From a checkpoint of a small transformer trained on Wikipedia: 146M tokens.
Each number is 500 + 40 x the weight over its row's rms, rounded and kept within 0 to 999. Layers, rows and columns count from 0. Numbers have three digits each. The size before them is the row's rms in percent of the matrix's.

# up: layer 4 MLP up, 128x96, rms 0.0943, rows 38-47, columns 0-95
# down: layer 4 MLP down (transposed), 128x96, rms 0.0963, rows 38-46, columns 0-95
# gate: layer 4 MLP gate, 128x96, rms 0.0987, rows 39-47, columns 0-95
up38 100:500485481513509474500469515472553492457436563462442433519517417535498573437485505482484524558451433512549517513515497520469491470484479486521473504480503502540519446510536478425485510548485462499439521505557506594410499511479441501538472501470561594484510474430463470526439577531447534421
down38 102:511489566480505458430487506521518455477567467462499473467495481468501469574507524522536518488531519419583519497492508488569522567465557496450510556436441521568551467450454550490503500550481553550558511535465563505464479496521507569528490510527562568566479463488563508456563577519483520535
gate39 107:463552529513466515462507521554471516548543497452525453512504512457489537490431481525451487509544468528463532498428548558588498543505487499483493507450480497491533404474525425482482492567503387462461482481499532463524578458526503433554531529516538562570437522525461563538533570477495537502
up39 104:497557575523467554504439533444530501467445491494557523488483509447573437505536481513534404489443529492528568479475491456514537459461489466519466435489495507493508555553501533530479513424498480448418552385511532504496516549535440487478541520502591458510461511487525481499490538568457460487
down39 108:470429566485433528498516543569551542483457509538533562494554485520567484452465528547485495494533488528543437529511516521522552523521435446508542408526557497508478536465490505441541394497530477448506541509471528459486499538516496467478532488523469419424492451504468492514564424469439540472
gate40 102:519452431462492524494521524476439514455459421523547547510570450485500478541487544467537527541448452504488522455474504567491499478511475451517495515509518456429404492577484485539540515488466445522501563540512460562479475432522452515496551545543491551475545462550506439541435578499554541551
up40 098:537508461553493574495462541494502515547577464471532513469500501557459490410468462469515442464506527540518505562452452526515532558560534528583501485418546508521501438471554544500484519415577544509425482501504482557473451575488495549459521493506560527476514525547516523547507508446500539552
down40 098:553558447420513480433536568533474529489475533478506529596505508439553491557456501510440490545488487437548461518500493469514484424541490572500459550468541558473493488471452494469548454426419504462502433509480518532456527476547501548544474530497421532518466500480508502520428549487499447471
gate41 099:530501367457569546529495512430485480496513427516450527489511500486514545491487483531480555456523544515478537421535460441483515468440489423472482514453490463480520473488490529465465533494481564511522456483473472514392536530469475479437462539491433518555488573462513532528479582565507518459
up41 104:468476490569540496529518448498515537494522530465506506425508538471452521542447606533473518427495453580460532520481479488457457472531502566488429468485531553473429426475468505505449459495571589486494525446546497534488493539500490591511490447514547529512561451460489544548517475547490494538
down41 101:448448495411415524440587488463498537505475499527524501434528479508456504498501539544470571510569506503491502522562482449525532526443538573530461572547517453480456462470517464525488495465537530486439531506534456452518478459458543506564483485511512461413529446468493508564500555482505463587
gate42 108:491396484543499519493496586428500510497428542466423561459481490497455477575508480578488546472519452510469547447468484557514416543513533501513449543516511481462568497481564512513468522497436544566469491487411487462486522499511492516541524487513507478513451515428460485538460509490426433500
up42 099:523474485446470504550530496487461513547452518506431470495456543532508487493542487523421468480561548448517534504499484542519494500451518520587489472518541601505459512443535474469524493491495497437518510458528391483442578570426475497521509501468494488410585597474514481440475508505493517490
down42 088:484467538534494493463476417449495553563460460487534473518520422433450487492480589546483527458542466542509440528532505537530522480526561508497518500493462515531561490539486515483424517554493487508515483478475488513497535490570543602527469433489492445527507423439535506434608538514510446476
gate43 111:483488538516467498514512455522504582512496473495469468542539511535447465430530591427451425512532524449460471547528453456460583471520473532523538537532512537507534471565529538514481552520485533451448446517527574507419436456489508429511593495448503537520487430459490499478508531484535489538
up43 099:442467501552465469462472522479542514517462482535406512531477541502475502543463533469462488529506550516539471517448511514456466550433494477520558558567538485518489514510465475494469466447477478485478489510436505423507600482532529436544434462599518539557468413500495508517582534466545468442
down43 102:442511418480488524468501520449475509462463508490536516523510507478543507484519443545554450436473534531581475539548426511490523551471573531496462521408439429531495487540550500438478559516540488497478507468476496518458511523526471418498450523467567497572549425491581495493537448523470449474
gate44 104:506567546465496467504564538489581476518460579492424506534455472560541527465479534482452455460468515514464483507453557469521470503422462552527493527461494447457569575435525575534540554512536570480527465515491459514502485509477504482514485467442545461536545435480447449446480554477491507549
up44 101:490509394513555453481479539491503496464503523493475484559529499490482572553543461529478434578458479472522493528536534551540530494517518482544521477495480615437490497468507490483420569492524520434516415469500527508490453521513598475536456529486458546514509419501500471471582502497571461499
down44 100:521529559430462476569417522478471427482447523468471493504476557510446515517469441449522445486484495553518474541534437557494550499534499484493523483553532463523553451439408532510487521521446480525486431410517525495465440544533516517483487549441544453528482515493557505528480451552455564539
gate45 099:533489490485476452602446535538445507468452516548477558437515452521434407516462518481499511532525535568575398492442580480513485537502511517427521536511473529498487515519416503457532473536511494512522511542502513494479486479540485544469461459527508541563495427529479588573508537531491502502
up45 093:474480515539542508488482450466472544428476590533469524506503468451459518457477526480484598477483523510491540483461405499440475447522462543515475386483522563534524559573519537509479403479475510486517494519485476513504483458570511458537493446516468532538540508559417449467476551486465525519
down45 104:518507471520496459474501498547475477519489499547514560486460434518489505555559551521592546514460548518528522497478559535482544511440521469448512497487477533499487529525529480506499493427465531471494477497531448512453539494424537457507406531523466484455438523530387477494396498593514473407
gate46 105:443519506463528511489450500498458580453512519426468479428516505521528508476485554416530498456512419579444516550527484529455505436475512553459534499544500486362513489440486480496508500555436491497476546482552484541514513536527468509459516485561535441480532483497518520565511545410524467480
up46 094:458470460554513516498482454458574450499556494553513528434547507531534481524491487485493464539499546548447503440531525483520426432525469551520531495470433501507547439472458457449447449502497444479447502456498531444508498447459489580503512429479494512450456564504443512432510511506567525400
down46 099:470464486518489510493598540526534385418550490524483543497513497438561550517492453462489545534467488424472485501460533458520584535511444499485506561576465519543545473553502455479486493551462489505550506448515502485552443520460448538508424542519465479454569490493463516518451550543533526509
gate47 102:484543560519496497542500538461533526456510568477541506465479555492481550558509551544540487524480490488485493486529485491493533533513531531531454543518490462420421533529504447373444556441497501512533499418451524528496489497520464453571401546471533474508508564502508489477489382468476482470
up47 102:496509441509472418496468578428379529429548523489543547490474465483522475437522492429502449520580471505470467530535519408507411486516530525502511517450567431532552542541487496490492536561523536517461470519458516495505554512461516518557550531519512569473473506508498464450485497465508519480